Part of a small language model's weights.
Size: width 96, vocabulary 848.
Each number is 50 + 12 x the weight over its row's rms, rounded and kept within 0 to 99. Layers, rows and columns count from 0. The size before them is the row's rms in percent of the matrix's.

# down: layer 5 MLP down (transposed), 512x96, rms 0.0265, rows 289-324, columns 0-95
# up: layer 5 MLP up, 512x96, rms 0.147, rows 290-325, columns 0-95
down289 071:43 44 47 71 51 72 49 55 69 44 50 49 51 63 45 35 54 68 50 47 61 40 53 55 56 64 53 54 41 60 33 44 62 33 17 44 30 58 47 53 55 50 37 77 36 58 46 49 50 47 73 52 64 37 36 71 49 29 69 36 52 33 45 36 66 69 40 64 55 37 46 53 45 58 51 57 54 69 47 48 47 56 74 47 32 53 27 44 24 44 34 49 51 60 51 57
up290 091:44 51 55 57 68 56 53 64 40 42 53 61 45 44 31 39 51 40 36 56 49 46 45 37 52 49 44 44 41 60 57 27 50 76 36 61 41 37 64 58 63 53 53 42 73 68 64 64 63 50 39 53 57 76 54 46 27 63 33 45 65 67 45 47 46 59 49 64 58 50 58 61 58 47 57 42 31 64 55 54 69 56 80 35 65 45 30 52 63 36 43 72 35 24 50 45
down290 088:61 51 38 35 47 43 52 69 62 73 68 39 54 34 75 65 63 49 59 41 60 66 52 37 46 79 46 63 57 62 46 62 52 55 74 51 59 41 48 49 41 30 45 32 48 37 39 44 47 55 51 46 61 84 30 52 52 28 56 52 58 60 55 67 68 51 45 51 59 47 46 69 60 60 44 49 77 34 32 59 59 36 47 41 65 48 59 52 55 54 50 59 47 71 44 52
up291 098:53 53 57 50 56 42 59 60 52 48 64 40 41 23 42 50 73 18 63 60 65 36 44 60 48 69 44 64 36 52 53 60 26 57 48 75 55 33 47 52 46 63 54 37 28 44 61 42 61 43 31 36 46 43 49 32 63 50 57 55 61 47 45 80 45 50 71 46 58 69 55 63 61 37 54 67 66 63 53 37 28 55 38 37 51 43 52 47 54 51 44 41 57 58 45 70
down291 096:51 49 39 49 54 36 45 51 44 56 55 56 24 52 25 41 46 45 57 47 43 70 60 42 55 61 50 35 59 63 34 64 19 58 53 57 63 61 35 52 39 45 62 61 32 51 41 48 50 56 43 61 56 64 60 46 44 50 59 52 47 26 58 54 53 43 48 79 65 43 36 52 73 56 30 38 37 62 19 54 52 47 34 62 41 42 41 55 45 24 73 48 43 42 68 33
up292 106:52 67 71 51 51 74 65 57 62 47 56 52 58 32 29 37 52 63 44 71 43 48 60 33 49 46 47 32 37 51 54 58 37 47 57 56 35 39 56 65 40 45 30 58 57 52 56 46 47 46 52 19 39 55 45 42 63 55 43 62 65 52 43 70 19 44 51 52 52 65 51 65 44 77 55 47 51 74 71 62 65 74 56 47 56 53 48 49 61 69 40 50 43 29 56 46
down292 105:48 62 22 46 43 71 35 47 64 42 65 34 38 58 61 56 48 50 56 67 52 73 48 48 37 57 56 66 61 59 46 40 51 31 51 53 53 30 48 42 50 39 34 58 59 48 58 48 41 39 49 68 67 35 44 61 54 62 40 62 41 44 73 39 57 68 42 24 58 46 45 51 50 65 64 24 58 62 62 81 51 20 28 42 46 35 49 52 46 55 52 45 59 45 39 56
up293 089:49 32 59 83 68 71 38 47 71 34 43 69 38 52 53 49 54 60 49 50 59 59 64 67 37 74 41 50 45 54 62 45 50 64 56 51 42 71 65 43 46 46 60 55 86 48 64 64 53 57 48 67 54 55 31 40 64 42 47 42 47 65 49 56 51 46 47 34 54 46 46 68 60 57 69 68 48 52 52 49 37 46 29 41 48 22 39 58 56 39 37 44 56 61 67 50
down293 102:23 43 63 53 39 58 57 41 54 39 36 50 47 59 44 60 42 41 54 36 69 60 43 41 53 76 74 63 65 63 37 64 64 42 57 61 28 51 64 53 52 57 48 30 46 66 71 48 57 74 48 57 54 26 42 18 39 56 48 36 40 57 43 56 45 61 63 29 64 49 36 35 53 49 61 54 43 60 49 45 32 53 39 70 33 49 46 73 38 40 48 51 52 51 49 45
up294 105:33 41 50 42 57 30 38 49 44 59 51 33 58 41 54 45 63 57 63 54 32 64 45 81 29 66 40 22 40 28 56 58 43 61 48 50 60 42 77 54 39 52 46 41 62 36 35 43 55 35 56 56 66 39 37 49 42 46 57 57 54 42 57 49 65 27 38 44 56 46 48 42 45 52 51 52 60 57 36 54 55 67 82 43 35 21 50 48 48 44 55 46 69 56 31 41
down294 121:64 39 53 47 41 51 52 57 64 49 63 46 57 26 46 61 61 57 22 36 38 36 42 68 56 54 52 41 46 37 54 41 36 33 70 48 42 53 38 42 50 45 34 46 60 27 43 61 49 32 40 46 44 32 61 47 55 46 59 66 40 50 67 73 47 60 96 41 45 70 30 42 55 52 71 56 37 52 50 46 46 72 50 51 68 56 59 51 60 52 57 58 57 47 64 41
up295 098:46 49 25 43 54 39 58 54 64 56 63 64 62 38 34 39 63 48 63 56 53 66 48 45 42 54 48 58 65 58 53 56 44 19 72 57 64 52 47 55 52 44 67 72 58 63 39 53 60 68 63 58 38 68 57 35 69 48 59 66 69 39 39 42 54 37 42 46 52 54 57 53 63 62 61 71 70 58 55 36 33 34 51 22 42 50 58 41 53 35 62 49 63 69 42 66
down295 099:39 55 45 57 72 55 44 39 47 63 74 37 51 31 60 64 66 35 38 63 61 60 51 49 44 53 38 37 44 34 45 48 56 39 60 49 62 44 55 59 53 59 66 37 40 31 35 37 54 36 40 68 47 70 55 53 80 67 59 45 79 45 51 37 52 58 25 30 60 57 57 49 61 61 52 73 54 53 45 53 55 33 34 40 34 44 60 58 42 59 52 55 59 56 34 75
up296 096:68 47 41 67 45 43 58 54 47 42 70 36 50 63 39 35 47 49 54 47 29 36 59 53 59 51 46 26 59 49 42 34 49 61 77 53 73 75 64 46 48 69 60 55 50 26 52 43 62 48 53 66 72 52 31 45 72 51 53 38 38 44 39 49 58 75 49 44 43 52 49 41 70 64 63 42 39 56 54 52 67 51 51 40 59 28 67 59 57 52 27 32 51 60 68 57
down296 101:57 70 35 43 47 53 64 40 38 51 79 63 40 46 44 59 52 39 57 38 65 37 57 69 42 60 56 48 45 44 44 59 29 51 42 55 52 35 43 39 34 51 45 45 38 37 55 44 28 72 66 61 60 43 45 34 49 46 41 62 61 36 58 62 42 36 60 39 76 39 39 29 55 57 72 48 47 38 47 43 31 61 27 39 52 54 34 74 53 72 51 41 38 54 36 61
up297 099:63 31 38 56 58 53 37 63 35 37 44 30 57 43 41 37 65 52 64 66 66 50 50 35 40 59 52 66 63 47 64 48 58 45 57 49 54 51 43 42 44 43 74 49 41 25 47 56 33 64 60 48 43 42 52 33 55 57 47 43 53 48 44 31 46 62 23 41 61 42 44 42 39 67 60 39 52 47 37 80 77 68 47 37 52 73 32 56 37 63 48 65 54 31 37 59
down297 092:26 55 69 33 61 59 47 34 39 65 29 47 57 43 46 73 41 48 36 38 51 55 68 61 54 50 45 49 55 47 41 58 49 48 59 51 63 62 31 17 55 48 44 44 36 53 37 56 54 31 50 54 53 52 32 72 59 44 27 71 37 63 45 61 29 37 40 61 53 34 52 55 44 50 55 31 52 20 51 38 49 58 50 28 42 39 64 57 55 34 51 41 64 56 41 56
up298 092:53 63 54 62 45 41 89 52 39 45 54 41 60 60 37 53 73 66 36 44 49 63 37 67 34 40 60 62 56 40 50 49 46 61 65 44 50 41 56 42 42 57 35 37 33 59 42 52 51 34 66 58 43 49 54 60 36 61 44 55 61 32 31 53 56 46 36 56 29 54 52 56 53 77 44 43 44 38 57 85 59 46 61 51 86 34 47 67 49 45 45 50 38 54 50 43
down298 090:37 34 53 74 54 43 52 38 58 50 65 46 19 53 52 21 39 66 51 52 59 54 48 45 45 50 46 42 19 36 61 49 59 45 53 49 56 61 51 48 46 53 51 70 44 61 59 61 64 53 35 32 69 49 71 36 58 37 43 62 58 47 38 50 56 44 35 40 42 53 38 55 61 52 51 47 21 54 43 55 45 48 25 39 78 55 31 53 55 55 31 48 57 61 20 45
up299 109:51 55 44 70 40 42 64 41 46 39 30 35 64 53 26 59 56 42 33 37 50 52 55 53 26 63 44 62 59 44 58 50 39 34 66 54 54 62 33 61 66 52 57 71 53 43 43 42 73 69 69 76 62 52 58 57 48 83 40 40 47 30 38 59 44 39 42 47 51 51 52 47 48 55 53 48 66 39 73 48 65 44 60 65 33 39 55 49 38 42 46 75 50 46 37 45
down299 108:55 45 42 67 66 50 66 58 60 40 50 51 43 47 59 34 43 45 52 63 83 59 46 67 61 48 63 50 45 65 57 34 42 50 47 58 72 57 60 57 44 41 44 57 52 41 46 38 43 62 50 50 52 54 55 45 70 63 34 58 18 43 32 56 21 13 48 43 47 39 42 43 62 33 36 44 53 47 31 48 50 32 49 52 17 60 49 48 49 52 28 49 55 63 58 57
up300 099:46 57 39 16 61 64 64 43 55 50 43 62 74 48 44 39 61 35 38 66 70 69 49 59 57 39 51 62 66 58 48 65 53 53 60 48 44 48 47 46 26 62 53 47 50 65 63 44 61 62 63 57 39 50 42 31 37 67 62 54 38 41 55 47 59 51 60 58 59 26 47 48 48 28 66 60 71 34 30 63 40 67 61 61 39 47 35 47 20 50 51 53 59 50 40 44
down300 100:37 60 51 56 41 48 76 39 55 47 51 67 44 46 39 51 47 61 44 39 59 28 64 44 59 50 45 62 52 71 62 44 51 63 52 62 50 55 35 43 68 50 64 37 31 69 54 64 52 47 36 53 73 51 37 60 43 48 51 40 57 47 51 38 18 40 64 53 46 65 30 76 54 79 73 53 40 49 58 41 53 43 41 62 62 49 56 62 51 47 35 72 63 63 60 26
up301 099:33 67 29 26 44 25 56 37 57 38 51 38 44 66 51 47 44 64 53 52 48 70 32 62 36 57 61 65 47 70 69 23 57 63 56 66 40 58 47 35 51 53 67 35 25 50 59 61 41 46 46 47 60 48 40 47 58 53 52 40 47 27 69 62 58 72 61 66 49 37 52 39 27 48 56 68 36 28 41 54 54 40 45 40 56 49 41 53 36 51 54 43 36 53 55 51
down301 099:43 46 52 55 40 61 63 58 46 43 59 59 82 37 43 59 39 71 57 36 32 58 46 51 63 32 62 55 32 34 66 46 76 37 54 41 29 49 59 45 47 58 69 58 40 54 63 46 41 45 31 49 51 48 30 35 58 55 29 65 51 49 42 50 38 48 67 64 48 63 58 32 55 44 26 69 65 56 57 44 46 45 54 49 31 64 43 78 43 34 39 53 59 51 52 68
up302 111:36 51 39 67 42 58 49 51 71 50 64 49 50 41 26 40 62 49 49 70 44 29 63 47 27 38 50 54 55 67 68 47 53 62 76 64 77 49 23 57 39 63 68 50 29 53 42 59 62 51 41 40 47 45 35 33 52 43 26 63 47 67 58 53 51 34 50 55 52 69 48 46 39 44 35 54 38 55 36 62 45 47 50 40 54 58 26 64 58 68 54 42 57 63 47 39
down302 103:52 67 42 43 48 50 61 40 33 40 38 49 73 50 41 55 41 43 40 24 37 40 49 53 64 53 45 35 44 40 48 46 44 41 33 34 46 29 71 55 38 38 59 38 50 73 50 36 56 51 57 37 31 45 45 75 51 59 57 46 32 71 44 33 43 26 59 42 55 67 49 29 48 79 52 47 50 58 40 39 64 58 42 39 40 46 60 65 43 39 50 66 64 43 56 75
up303 106:66 54 46 47 45 62 67 70 38 58 32 57 25 44 46 54 57 62 46 44 39 37 60 42 38 50 78 62 44 41 28 57 63 68 57 44 58 44 59 38 51 48 59 54 69 33 41 44 46 59 72 43 56 39 49 65 72 45 44 75 60 45 71 45 36 54 47 72 53 34 77 43 54 45 67 44 37 56 55 50 55 35 50 55 47 45 55 43 57 21 51 31 46 60 61 35
down303 099:45 42 47 45 43 50 49 49 47 51 53 34 38 57 32 27 25 49 33 25 56 53 54 74 51 47 34 68 55 48 55 48 38 35 55 58 38 58 31 40 39 67 61 46 45 54 50 31 57 73 53 51 51 56 58 62 73 38 65 45 41 74 63 53 43 52 32 36 40 41 47 53 64 70 68 58 45 64 57 74 52 39 53 62 29 46 37 52 54 58 56 48 35 64 24 37
up304 096:46 52 56 51 50 41 56 35 60 62 59 39 58 40 49 47 42 67 53 43 36 55 47 31 38 83 50 44 53 50 48 61 70 44 51 58 38 73 42 30 53 66 66 47 64 27 47 50 63 57 56 36 59 69 48 61 41 48 49 67 38 75 43 59 47 34 50 57 39 55 56 60 70 54 48 81 49 47 61 56 47 35 33 39 60 68 48 25 38 46 50 34 31 69 42 54
down304 097:50 51 53 54 50 58 45 55 36 65 70 34 52 59 43 27 49 62 52 49 58 47 17 44 61 60 42 30 58 60 38 42 39 28 45 35 57 76 51 56 64 58 64 47 49 42 60 27 62 69 63 46 71 54 44 49 38 59 54 56 51 44 43 77 40 42 40 60 65 44 60 42 59 47 32 61 51 31 78 29 37 58 47 57 31 47 51 43 49 30 57 47 65 56 58 60
up305 117:36 62 37 61 55 52 53 48 41 44 39 32 56 50 63 73 52 42 44 76 54 51 64 34 51 49 41 59 33 66 52 49 55 35 62 55 55 57 57 65 64 49 46 41 82 48 52 51 47 43 62 41 40 48 46 31 29 54 55 43 73 80 43 40 55 29 36 49 56 68 46 58 55 76 53 60 51 75 48 44 49 52 53 58 47 31 60 49 44 55 44 71 44 34 81 60
down305 102:42 29 47 42 75 48 63 78 43 46 24 41 65 61 58 50 40 49 50 33 71 48 41 62 50 45 51 57 68 40 48 40 54 49 57 46 39 46 58 24 47 56 70 46 56 54 48 62 62 58 62 39 49 38 65 34 59 34 52 17 39 55 67 38 59 50 31 59 37 55 50 53 42 48 61 47 26 56 58 58 75 49 60 36 39 40 61 27 31 47 44 46 54 41 61 48
up306 102:61 33 38 54 42 57 37 77 45 54 63 50 28 61 58 66 36 56 35 44 49 58 49 57 41 46 76 60 32 57 35 67 61 37 57 51 55 75 36 39 47 45 28 67 49 48 49 52 43 37 67 40 45 19 38 54 65 63 47 63 54 43 50 75 66 39 17 58 53 60 38 46 45 35 50 54 55 49 47 50 39 61 56 59 50 47 44 51 44 48 32 56 50 62 42 30
down306 103:57 41 41 58 54 53 40 41 52 56 53 41 35 37 40 34 23 48 64 64 62 53 43 55 68 49 29 24 49 43 31 56 78 61 51 49 53 38 47 61 61 63 41 54 47 44 31 31 54 22 57 33 41 75 66 42 38 46 39 46 44 54 42 40 52 52 26 31 57 54 22 57 59 53 55 52 30 42 40 41 54 56 44 47 57 56 59 53 25 54 63 32 49 59 35 44
up307 105:51 35 40 67 56 69 43 63 55 45 51 42 18 26 69 57 53 69 62 49 48 50 39 54 40 40 35 57 46 51 34 61 70 51 38 49 65 63 54 62 60 53 49 43 20 38 58 63 44 49 46 68 55 65 38 36 51 51 45 44 50 42 40 53 36 55 24 49 54 51 38 70 80 49 65 57 39 23 58 51 38 54 62 54 48 47 69 45 23 57 46 46 46 52 59 49
down307 129:66 37 50 32 59 63 72 50 60 39 24 36 51 37 66 69 42 67 46 57 41 54 61 37 42 60 47 72 53 54 50 61 51 50 52 63 54 74 62 54 79 38 47 63 48 52 52 46 51 53 29 60 51 47 68 72 56 44 41 61 65 56 44 71 55 59 54 51 40 55 36 42 44 50 66 50 56 68 51 53 34 49 38 36 69 50 46 76 57 62 46 38 39 55 80 41
up308 109:45 48 48 71 32 38 37 64 40 34 65 50 41 28 58 56 58 38 40 47 50 47 54 52 24 41 64 49 48 53 51 54 35 52 60 55 54 47 44 56 41 34 45 31 32 32 69 74 72 29 54 53 25 61 58 61 61 40 47 58 51 48 48 72 50 48 43 46 48 28 38 33 43 23 44 63 46 54 53 73 36 64 32 31 40 44 51 42 34 37 59 39 50 61 52 52
down308 113:48 37 62 40 42 52 34 39 37 56 49 65 50 47 43 67 60 50 58 50 55 50 50 42 40 36 69 41 52 44 61 42 52 40 48 54 66 51 28 55 39 28 64 44 55 59 66 51 45 55 48 47 62 49 35 44 46 51 79 73 55 34 62 66 46 66 43 49 50 70 41 60 54 14 51 70 47 62 35 56 80 40 53 46 32 60 55 39 31 27 47 55 32 43 71 54
up309 102:33 46 58 66 57 53 36 67 66 43 43 45 52 42 52 55 55 28 29 60 26 58 73 41 36 41 32 60 50 53 56 50 59 45 72 45 59 54 40 65 56 70 42 55 29 39 36 66 59 61 63 49 68 32 43 57 39 60 45 46 46 34 63 57 41 68 40 57 59 61 64 59 48 41 61 51 46 32 63 73 51 58 54 51 45 44 57 33 42 33 58 66 74 36 33 60
down309 093:41 61 65 37 77 63 49 61 54 42 34 47 38 54 64 61 57 35 46 51 64 55 48 37 46 48 54 55 40 32 66 46 59 45 41 50 41 58 66 43 37 38 62 63 61 45 45 46 41 50 62 40 57 31 47 60 52 64 34 56 45 77 31 66 81 48 53 59 43 73 73 57 47 45 77 45 38 53 44 55 78 37 56 71 57 54 41 47 49 65 55 62 56 38 64 60
up310 098:37 53 53 69 57 40 66 50 30 51 56 35 44 59 47 35 45 63 58 49 64 28 56 27 40 62 45 44 36 48 51 44 65 66 61 56 65 41 48 31 25 45 36 44 59 44 68 73 46 28 65 46 51 60 66 52 34 36 41 52 53 43 40 56 47 67 26 47 51 53 58 38 48 54 37 26 68 57 59 63 54 44 44 52 49 35 52 47 44 39 17 60 31 56 49 37
down310 095:50 39 46 39 59 63 33 46 44 63 37 42 56 52 57 39 44 44 18 59 61 44 31 60 58 33 61 45 36 52 52 57 50 51 41 65 58 51 54 36 23 37 65 40 52 47 30 32 46 51 51 42 30 65 48 58 28 24 41 61 53 39 75 38 34 26 62 44 54 43 64 43 49 76 45 63 37 49 37 44 50 51 37 41 44 45 50 54 65 36 66 67 60 66 44 60
up311 085:58 60 58 53 62 38 54 41 35 50 33 57 48 38 69 64 43 47 36 38 50 52 35 62 46 27 62 48 63 28 49 52 48 46 54 47 36 66 25 46 53 50 59 55 69 36 54 40 46 75 49 61 75 33 34 59 72 20 52 46 66 68 50 58 57 55 34 57 53 68 36 40 51 52 46 64 40 35 43 60 46 60 55 74 44 37 30 50 30 47 35 38 50 46 45 55
down311 087:49 42 44 31 35 58 47 36 52 57 59 53 65 56 52 46 62 27 63 42 46 77 32 57 63 34 54 80 23 53 37 51 51 40 30 44 41 61 36 49 47 68 50 61 38 47 56 38 73 49 62 50 55 36 40 50 46 58 40 51 43 33 55 58 59 34 43 49 29 47 56 40 57 47 05 60 59 56 51 62 43 53 52 31 54 48 58 41 65 51 54 41 53 47 33 63
up312 113:55 65 44 51 58 64 39 35 59 43 38 53 49 59 51 49 64 88 42 59 52 39 35 52 43 43 71 42 37 46 55 56 08 61 55 56 55 29 55 39 39 45 57 54 37 27 60 55 44 58 61 32 39 59 24 47 44 50 41 62 50 41 40 37 41 32 51 59 88 42 50 41 71 68 48 49 47 63 47 68 39 45 45 57 59 59 50 53 49 46 55 53 53 57 49 45
down312 115:53 63 28 50 34 68 49 47 49 52 47 47 63 45 49 52 72 73 57 47 29 72 51 57 57 53 64 66 45 54 34 59 38 53 58 62 62 46 41 27 49 47 61 74 27 55 57 55 58 58 59 50 51 47 50 66 33 36 50 47 69 55 54 52 46 49 59 57 84 64 49 35 49 55 67 54 19 61 44 50 50 42 32 68 57 71 43 63 56 50 41 37 39 55 75 44
up313 107:61 56 46 27 46 44 47 42 35 57 47 66 58 26 43 66 69 55 53 48 89 25 48 56 44 56 58 44 42 37 54 58 43 58 47 63 67 59 44 57 62 49 47 46 47 47 64 43 62 60 75 44 40 53 46 67 60 56 51 33 52 49 58 57 51 61 44 56 50 43 57 25 43 48 73 31 42 59 51 36 51 40 61 48 46 39 21 32 45 45 65 49 55 38 15 38
down313 104:60 56 23 76 33 33 67 53 69 31 49 42 59 32 57 61 39 59 45 49 63 36 41 51 43 47 65 46 67 31 46 42 71 58 52 36 41 50 50 52 36 49 43 53 39 62 56 40 64 78 53 75 42 55 55 50 67 52 61 39 49 44 43 54 49 47 39 52 48 60 64 52 46 45 44 56 52 41 74 52 35 43 59 32 49 59 64 32 36 50 30 32 73 44 60 70
up314 100:33 46 46 59 44 58 49 56 51 52 54 66 43 59 32 58 52 43 46 67 58 68 77 53 49 50 37 44 51 46 52 44 42 29 48 19 37 62 31 57 51 57 79 57 51 70 61 56 38 55 78 51 40 55 44 34 52 61 67 49 44 62 38 54 60 51 70 55 35 48 34 53 36 52 53 76 60 42 50 34 65 59 64 31 65 64 56 46 62 52 25 56 45 36 51 67
down314 094:31 56 46 41 47 57 42 34 52 55 67 41 50 46 51 60 47 66 59 36 49 60 44 43 55 69 74 80 52 55 40 65 61 65 71 53 32 45 55 34 68 57 59 35 63 61 80 18 53 52 50 42 34 34 40 53 44 56 63 41 63 39 47 54 50 49 61 40 56 45 50 47 57 59 39 51 26 64 47 41 81 43 33 44 57 68 56 46 65 48 51 43 39 41 55 62
up315 088:50 29 46 67 34 62 46 42 48 52 54 61 46 56 50 76 65 49 67 63 55 63 50 59 53 40 66 31 54 63 55 68 47 32 41 59 44 47 52 23 40 56 30 64 45 49 49 59 40 36 31 48 51 50 39 45 52 48 48 32 45 54 52 47 43 49 39 55 47 30 37 56 52 62 19 70 40 61 34 57 39 47 60 54 66 51 32 54 47 43 20 54 67 22 36 34
down315 085:50 62 75 56 46 65 51 49 74 39 65 50 32 55 62 56 49 48 59 59 75 39 58 48 45 32 23 46 22 51 43 55 46 34 33 22 59 59 68 58 43 49 23 52 59 56 43 51 61 59 42 53 60 51 67 38 57 37 57 47 38 59 48 37 51 51 62 48 64 41 37 42 43 40 36 61 55 54 55 58 60 57 63 52 38 55 44 48 31 48 75 62 30 27 36 42
up316 109:57 48 55 34 31 54 40 56 67 67 51 10 56 76 63 55 50 45 45 35 47 46 53 49 39 52 39 47 69 53 45 62 62 56 50 46 57 57 59 37 56 48 31 34 52 34 62 54 40 71 41 43 39 71 59 54 83 45 42 59 48 72 45 40 49 63 53 36 42 48 31 58 50 20 61 55 47 47 45 57 54 59 32 34 64 46 52 40 56 37 40 43 37 47 72 51
down316 103:53 45 43 72 66 31 29 41 56 50 58 57 37 47 54 31 42 47 49 44 63 45 40 69 61 50 49 53 49 36 48 45 28 54 39 51 55 43 50 58 73 49 49 71 37 41 59 46 42 58 33 62 61 35 59 72 58 59 29 61 47 60 39 17 30 73 53 56 50 49 60 33 56 47 60 46 51 50 35 66 29 51 58 58 80 30 52 41 44 64 69 55 56 46 62 49
up317 090:36 58 58 56 63 48 32 68 47 39 40 31 41 42 52 56 69 32 44 43 66 52 46 59 52 44 37 28 62 64 49 55 52 48 74 43 54 55 49 46 50 59 33 60 66 37 52 55 58 64 75 59 47 43 60 49 56 50 65 43 46 43 79 29 49 57 50 21 63 57 30 42 57 67 53 67 77 48 75 31 47 45 65 48 56 37 47 57 49 53 67 47 49 50 73 41
down317 114:52 29 60 38 40 32 68 58 50 22 43 44 59 53 50 64 31 51 57 40 49 71 59 47 43 62 61 48 69 57 66 54 80 52 62 32 32 52 52 38 22 53 46 39 46 57 48 51 70 53 50 52 55 48 52 42 58 55 55 43 56 44 34 59 49 37 67 39 63 29 46 45 60 65 37 63 47 63 62 53 27 57 57 31 61 54 44 88 46 59 47 39 51 55 41 58
up318 098:22 21 55 45 38 37 33 50 64 62 39 43 51 43 56 44 54 57 58 47 65 56 40 53 33 47 48 51 60 54 59 42 36 51 40 84 48 43 45 34 43 58 44 39 35 58 59 44 68 54 40 36 54 38 31 44 50 55 45 56 49 35 32 52 34 66 65 49 50 50 47 64 51 64 60 47 31 45 65 33 64 33 36 49 52 38 28 65 39 55 28 69 38 72 60 57
down318 095:43 43 50 52 45 59 33 32 58 57 47 54 46 45 32 50 53 72 42 15 52 47 40 62 43 55 53 66 47 44 46 70 55 40 67 61 36 50 53 54 47 75 60 52 59 56 63 37 53 39 68 39 72 56 72 62 57 43 40 64 22 47 50 58 30 62 39 43 68 32 43 61 55 48 61 67 34 52 49 44 30 40 25 59 52 57 45 59 57 56 27 35 57 44 39 39
up319 092:35 66 70 56 36 61 56 51 71 45 43 63 76 74 35 38 66 33 40 65 43 60 61 72 48 54 39 51 44 48 38 43 62 48 53 37 54 44 47 56 57 53 39 63 30 33 50 54 56 36 63 48 52 54 34 33 45 50 47 47 34 39 50 67 56 60 65 37 60 65 68 50 55 59 79 49 50 72 66 46 52 66 70 62 59 58 45 43 56 48 40 58 55 69 32 37
down319 088:49 64 35 48 26 43 64 48 62 68 46 54 42 75 45 52 58 33 55 54 70 46 78 61 55 54 61 46 40 35 41 27 49 52 38 62 54 48 39 42 51 42 45 47 41 37 49 52 52 70 33 37 33 68 48 66 52 55 63 59 80 42 61 69 38 53 51 52 69 50 39 23 58 54 64 62 49 53 63 37 44 74 67 46 60 53 42 38 49 59 38 47 37 48 29 49
up320 089:36 72 47 56 61 29 46 58 54 64 21 45 53 40 51 47 63 39 59 53 41 39 64 49 55 59 58 36 51 54 61 20 47 48 43 53 60 54 41 27 58 68 54 29 47 54 22 75 58 66 58 59 59 48 38 43 51 64 30 51 42 39 36 49 38 52 46 35 61 46 32 47 58 46 49 54 35 55 38 52 62 37 56 40 37 72 40 63 65 46 30 34 64 61 58 67
down320 090:42 38 63 51 78 60 58 33 57 48 73 62 45 59 59 59 41 39 48 38 57 50 55 47 50 60 54 65 64 52 61 62 68 49 69 57 59 37 57 55 49 61 46 51 61 57 48 17 38 39 56 61 52 50 62 44 60 45 65 33 67 57 69 50 49 52 46 55 49 49 52 12 34 51 23 46 67 29 56 51 59 57 48 82 55 38 53 46 42 57 67 37 55 51 49 33
up321 112:47 63 55 40 37 59 73 47 57 52 67 34 60 41 29 59 38 35 53 39 53 63 68 55 50 67 49 43 63 79 37 48 36 58 34 39 67 44 24 74 32 58 56 31 63 34 35 43 61 59 39 46 47 51 59 45 59 40 36 55 54 23 40 45 37 45 40 70 55 29 51 57 62 59 58 33 45 57 49 72 58 43 39 54 50 30 43 51 56 52 53 47 43 42 35 42
down321 109:51 39 49 46 60 72 74 69 70 52 56 30 56 57 42 61 50 41 71 68 66 66 19 43 54 31 69 50 59 44 50 50 62 47 42 59 54 53 47 49 34 58 69 48 55 38 61 47 34 28 72 51 45 36 52 67 68 49 53 45 44 50 60 69 47 43 60 49 57 33 44 55 84 57 44 34 42 58 54 51 52 37 46 44 43 59 51 40 29 41 47 40 33 34 40 47
up322 096:49 22 63 47 61 74 32 53 38 37 46 32 52 63 29 32 64 53 48 84 39 41 39 64 44 40 37 67 38 54 62 56 56 63 70 47 48 51 45 63 39 68 52 45 57 51 52 52 42 39 42 55 36 74 39 26 58 66 47 38 43 57 39 42 34 42 54 47 31 47 61 55 55 41 57 82 46 30 41 41 50 35 59 51 45 45 54 63 49 42 56 42 49 46 39 57
down322 094:35 56 27 64 56 26 49 55 69 39 25 48 36 57 53 61 53 58 43 52 40 46 30 38 50 53 76 48 64 45 66 77 59 38 63 45 59 39 66 50 62 48 55 38 67 42 39 50 47 38 43 38 67 49 47 64 46 50 52 44 72 58 64 57 78 47 46 57 51 59 63 42 62 51 66 40 69 65 64 56 62 64 58 65 53 22 56 56 65 50 50 56 62 59 63 43
up323 101:63 53 47 62 57 66 38 48 50 67 60 20 49 48 52 44 43 49 47 52 52 51 26 59 39 49 40 48 55 24 72 56 45 62 59 54 41 71 38 59 59 64 73 66 57 55 51 45 41 39 58 52 48 52 51 41 53 32 53 54 65 40 39 38 44 63 34 63 34 48 82 52 49 40 51 41 44 25 59 67 66 50 44 39 63 34 72 49 51 43 79 59 46 55 71 63
down323 100:32 55 43 68 46 46 55 51 60 40 55 42 25 71 65 43 56 62 49 49 49 50 35 51 58 69 56 54 50 62 42 55 41 38 44 68 48 39 27 52 61 53 38 33 63 49 56 44 45 51 75 62 59 70 57 49 42 51 51 51 52 70 41 73 38 51 43 52 31 54 66 56 42 58 56 51 38 76 57 48 44 41 42 44 35 67 65 74 37 34 57 72 63 18 33 51
up324 103:42 47 64 52 48 34 75 64 65 56 33 61 56 38 45 47 56 60 33 26 64 34 49 57 53 64 55 37 65 27 27 54 49 55 37 43 67 46 40 36 34 51 45 40 37 58 58 64 63 40 33 49 60 58 53 39 58 66 58 51 49 60 47 58 41 25 57 51 41 71 34 65 40 45 59 47 61 30 47 51 60 31 48 47 56 45 53 35 39 25 64 44 45 48 65 22
down324 097:29 44 52 46 54 65 40 44 54 53 54 51 66 42 50 70 43 42 38 61 55 31 68 46 52 52 18 67 36 29 30 43 61 62 37 47 51 42 70 58 71 43 47 40 39 56 66 56 55 47 43 31 61 53 53 50 55 26 69 44 39 35 70 35 51 53 62 57 55 59 56 45 42 52 58 39 49 60 78 57 53 47 57 33 38 24 51 45 56 47 57 46 27 40 43 27
up325 086:60 55 47 33 48 68 38 54 35 40 40 63 44 41 41 50 57 45 39 58 45 39 77 38 45 58 44 55 41 36 50 26 51 62 36 69 56 47 53 55 63 28 44 59 55 32 36 37 55 57 52 67 70 46 28 65 54 74 44 48 42 32 54 60 42 67 64 55 47 57 32 35 50 49 69 58 59 55 59 49 64 61 39 58 62 63 43 64 41 48 16 37 72 51 44 61